{"hidden_act": "tanh_gelu", "attn_scale": 0.125, "extras": ["capped logits"], "init_std_o": 0.0118, "init_mimetic": 0.5, "warmup_steps": 0, "schedule": "wsd", "final_lr_fraction": 0.0, "batch_tokens": 32768, "dataset": "wikipedia_en"}
Each number is 500 + 50 x the weight over its row's rms, rounded and kept within 0 to 999. Layers, rows and columns count from 0. Numbers have three digits each. The size before them is the row's rms in percent of the matrix's.

# layer 4 attention query, 192x192, rms 0.107, rows 32-63, columns 0-47
093:449511490499483526477420480509452548469445394466418470610476506451531510507450533486464416512468432537587553497486445540462566491553522555547436
100:580555499548533484462589490543518490495498439441470504516506474554496487484483423474481468480501574538494511475595459443453522399534498469448393
137:439434552521433422462560513576462584470543515481488465536530419490500449471602502436534502570522595459665475553601443497558484464534526461532457
109:520541553461506474512445532556521540453372437566613464488582539479489499614497521494503470492422501532423398449559514607491516553563460492477484
107:514476426536571434485568499405567516548555415401553532484402462575509554483454523517530433470573444503414422493559518484487492510535529469418555
124:454498515473531407532438575440479485621424569449530522494539558451408539431488577539475526510515451494576444508449509482519450483468525516542478
117:469508502457499519474613435496453502503596478410443532429525498520484502440565485546526428525503541541526465464489516451457421502519521407555495
111:430477515565481479464535524552482638505382478437436555514400528503554454453456546482494473483482550489507499561489538445517583462460547509515412
105:528487555433540534557513563497474547637540527478539484483444415365565488492473425476467471481575513511472569583475492489407393540427481481560544
099:576525452592562460401466506480437530385512518565541508486552553431601502497450632596521493434432524468464382464509524510578416423585459534467556
111:580655488497535432422591565506460429573549475449525575478499563483410543459471507527475489491506528506525462558471588457521467498497522451514488
116:425450500513466502587493550446503516474444404470488521635539534455408451461484474529439535471483480515561518471521544496512544455522521547514564
099:457529430471491509574570508435475496550493455429537493472471404496600547520580529459517471453548553461562468487541500493535495577501506473524520
101:408462551545460438530498541567465496534543420487534551474443524445502519541551519562402446421492496470546549463559482536467461572507455554472560
107:532516452530463520473447494546533431601499471541621505582436448381518507492539490465497516456544571466537500574448468518518456495452505443453519
109:497528429569456519501606606467443388503496435579507551536496546517521497618535518459517514523447556491429577460500474496465504482560619572464430
097:532450490513481505509465553472477488427485415498439586441439503472494520539421488551542494427458413531463562603437478471541522470512518523530474
103:507487514512440491383439467425448507517438515485517533552577605519536529452556502464470469529472530478523520473509450483511512519514592378488555
105:467469506563477456541486443492484487518521515528474489637461452452548478544376481511439510385473467472501556534489456447540456568529446501520465
105:555487532520467516528503556574530541565417458549492555528462538461461439534534608461435508499433518596494501472457457510527472503510473423499431
107:464395602477477561523380478516479497475450497492498521541540544505647513513437537536511482478574474441436436460529546443495458437514521480482484
116:491504489566475501555478502491504497497450458581555468424693455505575490485390485512499508517445417582491504507431521480454472563493439525480480
103:467511526455467509594518450519520565495382473467519497565457530497460536502495559412505533489558473487449559415529611497424558534461469606634479
110:443476501556493528463424559482492608473514446575518493530440450449464560464444491531523512463532535476503407507414549552524505568476438412554521
101:436519498547525579506537516540456460433452495482505446430451486538582576582458549465477469459512488467444528405594422454512486499604529476456596
111:509488499500498516553510449457529555484544571465477470417447520556516500523485383538425529523429468491591496600493514406474413561497533459572450
112:418451496530457508541557553508491511533483512441469439561533468456449460609434534534497492439414431498597524537460487470501534465591479534498468
110:522424485517554376498507574557493555521540577540586522579525539384535513453447525544579475511407454482550487578520501505415605420481562566524437
101:431411465486520462470440438510532474529560512468509602431443539458466506400572509571542547396559460485500489484467363565512465518457493504456444
111:484492434449572521512563486518451449538384503543472402434482514613515521398520482485546468543508517592412377501521445469519617534492501456467575
111:549514537456547541397518504437534508560482463456442561509459518515437431504513447581508509464540466417483558513523506589567500490519488592484539
096:488494552486485452533490562420474509465458481497491530506458456555560460519509563413493549538456452481485546501480457473373578464548516502548561
# layer 4 attention key, 192x192, rms 0.0999, rows 32-63, columns 0-47
095:586543518488463457494523547419404468492458481547489539524555548502390540546512469465490488479527457548566505446553534470507556501449514626503496
106:465516589558416498483548632533493481432486523522524536574510459486495470470455509541544501457481505471347463483538511592481462500430495569560520
116:598426502554528462576525486536417533480530487496584576532517463577476517461466452559494518506425542464529403528554385578488509428549525537525523
104:491587480536442481474502462572522417492485485525633566560523498449490591476535590472522496429519527538475452442505518552530459557402450585440548
099:425490541584535528563399430436435546502522564485477473451479532507504514557414516457574463460490446460471468500596458428433549548438541470548554
115:527496511460501495471394587481414507526458487507562524486448425487507526486515476544507554550521433544592436490512536511470383496441432488653571
107:511479563500462492604481448649428507522492596418550482514468443448517417560598474619548551498435446509548545542582471510419490386421568553566501
114:441528462543613479490559672404499392606478555543498515432516491506518471471488471508491564460517576540497506474497465484501492545475448357488537
105:442550522437503536540483425673430517570499511463474483457562465464536448496472433485510511417472565502539552446452500499606480447463546475537461
100:477464412536505471519450559464465479495495492629491512473394476575539480424571557473528563559437476466514464512487542368471457500440434503472522
104:566491471448430451589417478499586511572493515403542496436577511476522482568430521556479430445475529475472407522548526497577469557486479617499489
116:599531571537481470435450473409487463450442429553559555502538468577510466464441506480436448394546514491458531410494518583463576495543469463550517
090:601613480499496540509536424487497512566446518515470585581543515515570456531487454479447424434453478490507494472576526421497463441531549525468481
098:517521472389517453551454662484411407521534570621500501476524508481500481491574593484449525559518468483600514397509477495501473510413411506512513
098:470493499458421603548496578491377531492448509553508500533522572450475544548515468560467494470475448488494412431564510458535470476445566467488530
105:450483465612449470441562558497486550478496494490514497474410546472520446441466519480542509495561541554449472467514411411488466515509496505472424
100:498519629433503452482448517453518543451501559526481560401460521522497452484499492574486562593454522534536567403536572454568451503496476496446565
102:478481540464422482531456483549415430542397500430500527669407484492488461398572568558595483486565488519475481494524562558547536411446515533514444
093:440555581543593454436466562511432525476533480512412549468440487487461401534527455498503526504447431446567532561555588455458414562434507515411506
107:475379509474635600562431441551468387559509506465548544489405475477499456467532539565427465466571507534612539514443445496597524521562579578445540
103:532526588500594571555589564420556440431457598591527502479542525562546481428573514516494457473506478518504412532484450416523566478586541434534438
112:528417469513588590483526420502392469426431453576566505520561379489508552553495446557455537447418468489508467455453513470550559497493427516511535
109:643583457508536529543469564539496416450486562515485478515517481527578505531584472485525498438540504533495526474541511504519494503497506394485523
102:551479488495568431444453492418547503525474469551503470471409492495465523574516552468532460482441543525542416546453583492537516385498600448495551
101:423436545497495550512451516519460565542511499588436508530527522595540358532562513430481498540523531490536429441515491489476526503552556495431506
101:526589456569511402489481425479427476467586617437436486524432526553532491537530498565461479515545543537388411552549559509424553501511530501524562
098:544495476434424491508493527472468589519583391508523422455463544531365511615491526538419499469588553520573451401562496503442505560440415451470471
113:480448531553590477503471630464497554523532518495485518599541428457504512445517541411554578557475425496505491469499391424453514458495492413486471
103:404502484494445583450610495492484516513513543485497601509548528497501411461502456457433390587486560452551429593501496522643511578477421497535425
108:439490423525555531437560480512522539519440518493460468479589481533444506552547449526472531561494353600477536516508445504516506464533521543554551
121:518557481502459476501543509447568574479457470487408579502511501522466459404420396499448515483553531476585548498480512463514581571542531456481444
105:534574561485542624390456445449510461495525554587479525469526613514519503405458451441533543492544534581492581569546512400495493502523496507458585
# layer 4 attention value, 192x192, rms 0.119, rows 0-33, columns 0-47
099:416548471523460521541491601621557427447504352531545560507393569491515446390393541530544529516575470434574420461505570454547473485517505435510437
090:511425473443462513555588512552442419431491502559568424492483480609460516482517520571580478563482511606527543534519593320486454512437576446437572
097:436470479535518442409475515468472457504483532486483492570452515536531505481561577511420497542477552557571423535457507421553555517568510518507532
087:524447489549501451478561446459434505460504507502525514573468479368468523596484584516388513488431351589523461567481534554441460420523583468461493
087:476530611516470443546549491511590530491565502466476577479484511471609404417513468459484466430519465458490513439532469450489497460539532529568513
092:493510545493511532466549420427599531432496462470443539509496594531473518427432486581521574560521521457447484495482478475525445449504535397501554
092:444510600522456501550509500562516495453517414528529522533576582449507553545461451369582459519401546499524528546592534441424499480557489484484577
091:428521474540496528558539437492465548533553515540500466531548411452498470533510533482505440532517487477491549493517538513447465573488454573455465
102:544481572520574518527471575553527488536559507466510495625562478584514558473475491420444500465434474417480570436385431540556513541450539532514494
095:444439535444571575568456609548585389597519564478478458529513444499491482540435488528541406495434563493445563507448626503449464491498527551426517
092:574418383521607460524479530470514498592472540597520515522464481417537580483488479674505477496549573488466460586490508468489534463373555425545526
093:596528502527368455595550581486543598504507462532459433482559550453451445481410497458435517534500562626475439588447476485542535422526516514471476
088:498514447440485462549585453514476532486566462556456472469558569512499614498564526513421472400540535514493464472575372488524431484526553562458498
092:488562527471508482459451517558539527483497543512493437549509548501453348549573466627520486456458525458431473428547476477564576469552519578434549
103:483488520560474472526477483549516541594571430553597426460487528358520469515507467424482523473515561533467650560489505474457521409480444411482545
088:459553515437432605454481547474484539541436467501417426528495459557507535501488470374502421491479532518517516514545503578444472486504448547494499
096:537474463521538519498511628525467533489460552507594452536500483545443525443444473494446511538454466589526489647522496488550521523508489582496428
088:470509605442490535419486573508529487576539486451550548519533484447375469516466431515522507538517531497467514424549464547498590437515521603483528
096:538512410484501578560529481525575464570521485516557450486478396482397477458512475456496530464525450482571541589471537460499473537507481560533607
093:555482471551448455529464432493430486480483477535551522503432414454528489523414502526470527497515454496620400572491494426537551521531560541496510
094:622549494488473508483549560542552467547478474567440441475561441513485569462478467548467519493437365481519556524490506574451556532488501440546526
090:480501521604410447581473581467492580464488559519537468442564557435468494475524554590407520460490505441530468536477519547572530491532392522582470
090:397581385426414505426440526442485464453483571506506496486552564535497485572506580435590517489454470385518530447598479486605537481519411472464516
095:520536461457528528532507419586511464469526567418540416507512521481495478448498537432484497485605585470468576504459512480493443603549503410617524
092:518524462456365408497548440405495416404516485515491543504536593536502444515532441600543500515435525438514478485558490526469527473541464373544575
090:428471470519536446551542478523505467502557524601500539441452484500476580620582605585546459519457459528559418491468508503467577500563466587499423
100:592538433512500418559506549553495548564528512495486520499531491422451429389443500456545531527427482427496416485512534476440506499572601552500476
091:577515503572587472530427377496591513447509453546473494465465453524488604460479445541551451489483533542504475487475489499527510547487568537485478
099:487497482566506463450470496450565466534505502441500482464466525513495449432478523618568412553454501493516589493514589501563471520514480519469524
104:422489498525429525535526484459576472486468636453520437416438528496463449501456514448483479451514541440505516456556561517456588469458442411545556
095:498505420493511512558413447543530507505465550421495529539552497502426496435465544438466435548586547536614493486564553552462374572509622511469549
087:501497532535432453554374454570431495469481546424463527545480566572510441513359452391517539478545439414489623458468431509565529477475428499474472
089:472506524457458475494580505395472443553490476520471453503447539530525481505511529455471498508547556513487618459493513525540504617514506487454557
093:517511520511504519474496599486510433438571435458517538486481572485531492518492425488455514512466542589506507485453380496495600446411411421494490
# layer 4 attention output (transposed), 192x192, rms 0.155, rows 0-33, columns 0-47
094:498533484479594440472442430560466538484526617471351445529480429544456477540485430532607471523500457512475567582579402458449514518438620500521544
088:485594490555544569484448534444510564488481437507462545454522475411468481564475476477512439545525434369524524500522557585531531461419528449561434
087:537391532466561507372559530503529484451541508533410528466576492505475388465464504405602551440572453436541540506527504431468397548528517558453421
084:504423524526525453414503544503575511562525461453477487505497525460535480512409437437442558448626572492538527506544552438466448471551428441479559
078:543518417577485516504600378559442508452489519487500466506593435457524546497477514495481514506564491583527493460467509539555467409479510502493558
081:535458523572516561533542498469445535458534515471511450459486465468523502547505479513533529551537473485378538443424571469470466451527493560441508
092:462493474432531489521501535489502582573541635498520486559515457427595569477575451470562514500475478572524571428448480514488529465535470481614380
084:547538544547420417520399503460592448481489521515479555445464611467500592505478505478562483576464471464492491519362579473545476623453552516539467
096:455452486509465537516580518427485447495533496621600539505392475558533444565456562530585536503505546551518395547557492519454501482524540514480493
087:444553536645493517480495492535503525443496547398456548487540511547489620445568536477473503442441457533573546590401436528477498420458544490493370
089:569480511496489549585502481447478557415489378474507441478547518570445496494468419506474500493458398548508541477455586462569500528442400528487477
089:520508467467488480600492453451592530463500516476546544514580470536569526498527455493494465559390460551575557359489506511506460545480501463464619
083:497467558509484526498494486491497516545590464420551510506454541424539466493533583512427493581515391539395528517380548494501423506544455476479461
083:569596413476467523546574508486471488538492531559505447428491424547467489549512460501455534541462560512501521459448442521436437472518483592501471
094:524468445502508436513571442524518547424434491491496531470396538507527508445437442517471579537515547419504453457439515533539475549562445507509489
085:520499454536479466490399589504532566406479565498569496531590409429506442507443526524464474544585420525547559523478520442423534491515450534457452
096:461530434555462531577503503447508390545472504497543508569372488538444526609460521519562510524556475386577519461593448590456467503515518547448512
076:441554503419420470467514474459525491539456593641508510448551587519486530579522473523506469460493603500483443613555515515457473510565470480508484
091:391480505547505431446423504536475516505512563437465561573447550544502461456420536524531517435566465461436483525603543501493463562466494464385539
085:451536435489535556413471514478575465532568538521527565399531553464472438488480530511488614565528479459527524513458464547555512622564477505443503
086:474525403492532524511521424491581455481438535504509504480475614512494606504421479516534412496439589464544386617500563532529600429512472454450495
088:551511450534557507460518514510411411512512426487488545456525501506495492557430530465565440523487578521459500443596509469444468564489346486536537
081:486471606532422471411457568542496446501369486434578505496476512516459442532486456508480487539519568500535465567476348429514498519489513451486516
090:515525551578505438561522524499532478437555539458356561500398399470574457473562549461520443505559499495546476482449563466433480513573483503530429
086:467449567530525548578513488553521553432487529509553497570473333450586550432543470448505485585558495529536455428530421451462551475451544519517510
084:591468424484476461524510555536506469547537486443505537432640547389420428470505550516525558570515466487518477580450572490585475528352457487490461
087:418476513450558548426525416509489536502586432533512591529438526496459504499518561498500496519479467525478500491530419504541485430441628492517507
087:441445496458442533576599578520537490512487455349525543548511504547506466553479553523577504484458499502523490561566552483500502395529549458542476
089:522526517604488570563527520544533488459458506475601443475553486548489521510520508494429476424574448490530441537589426456465525392418461506562467
094:561480565487571428463410537436425542437522474488497465543418491459537509516559470458610405516491541432497475456520508523558472451492516517506517
090:478507545471585424445387489516579528386563509429420460463494535542455522417420513576470456445450343539386560564579528348510486543382591443573515
079:483624515500536511540548483423513499429460506608536534468504481469479505476585520533532488470554518524432441523535527558465467591475612453531471
084:463483540515532464547498394586536484414528423565554454426527460538484588474460505519600548425470469532416579508606504557578474533500413578437447
088:512605515595547488446568547433465472598464603503480524536496429453521504444516563509491466581509549589403494432538571566520424439542511373466553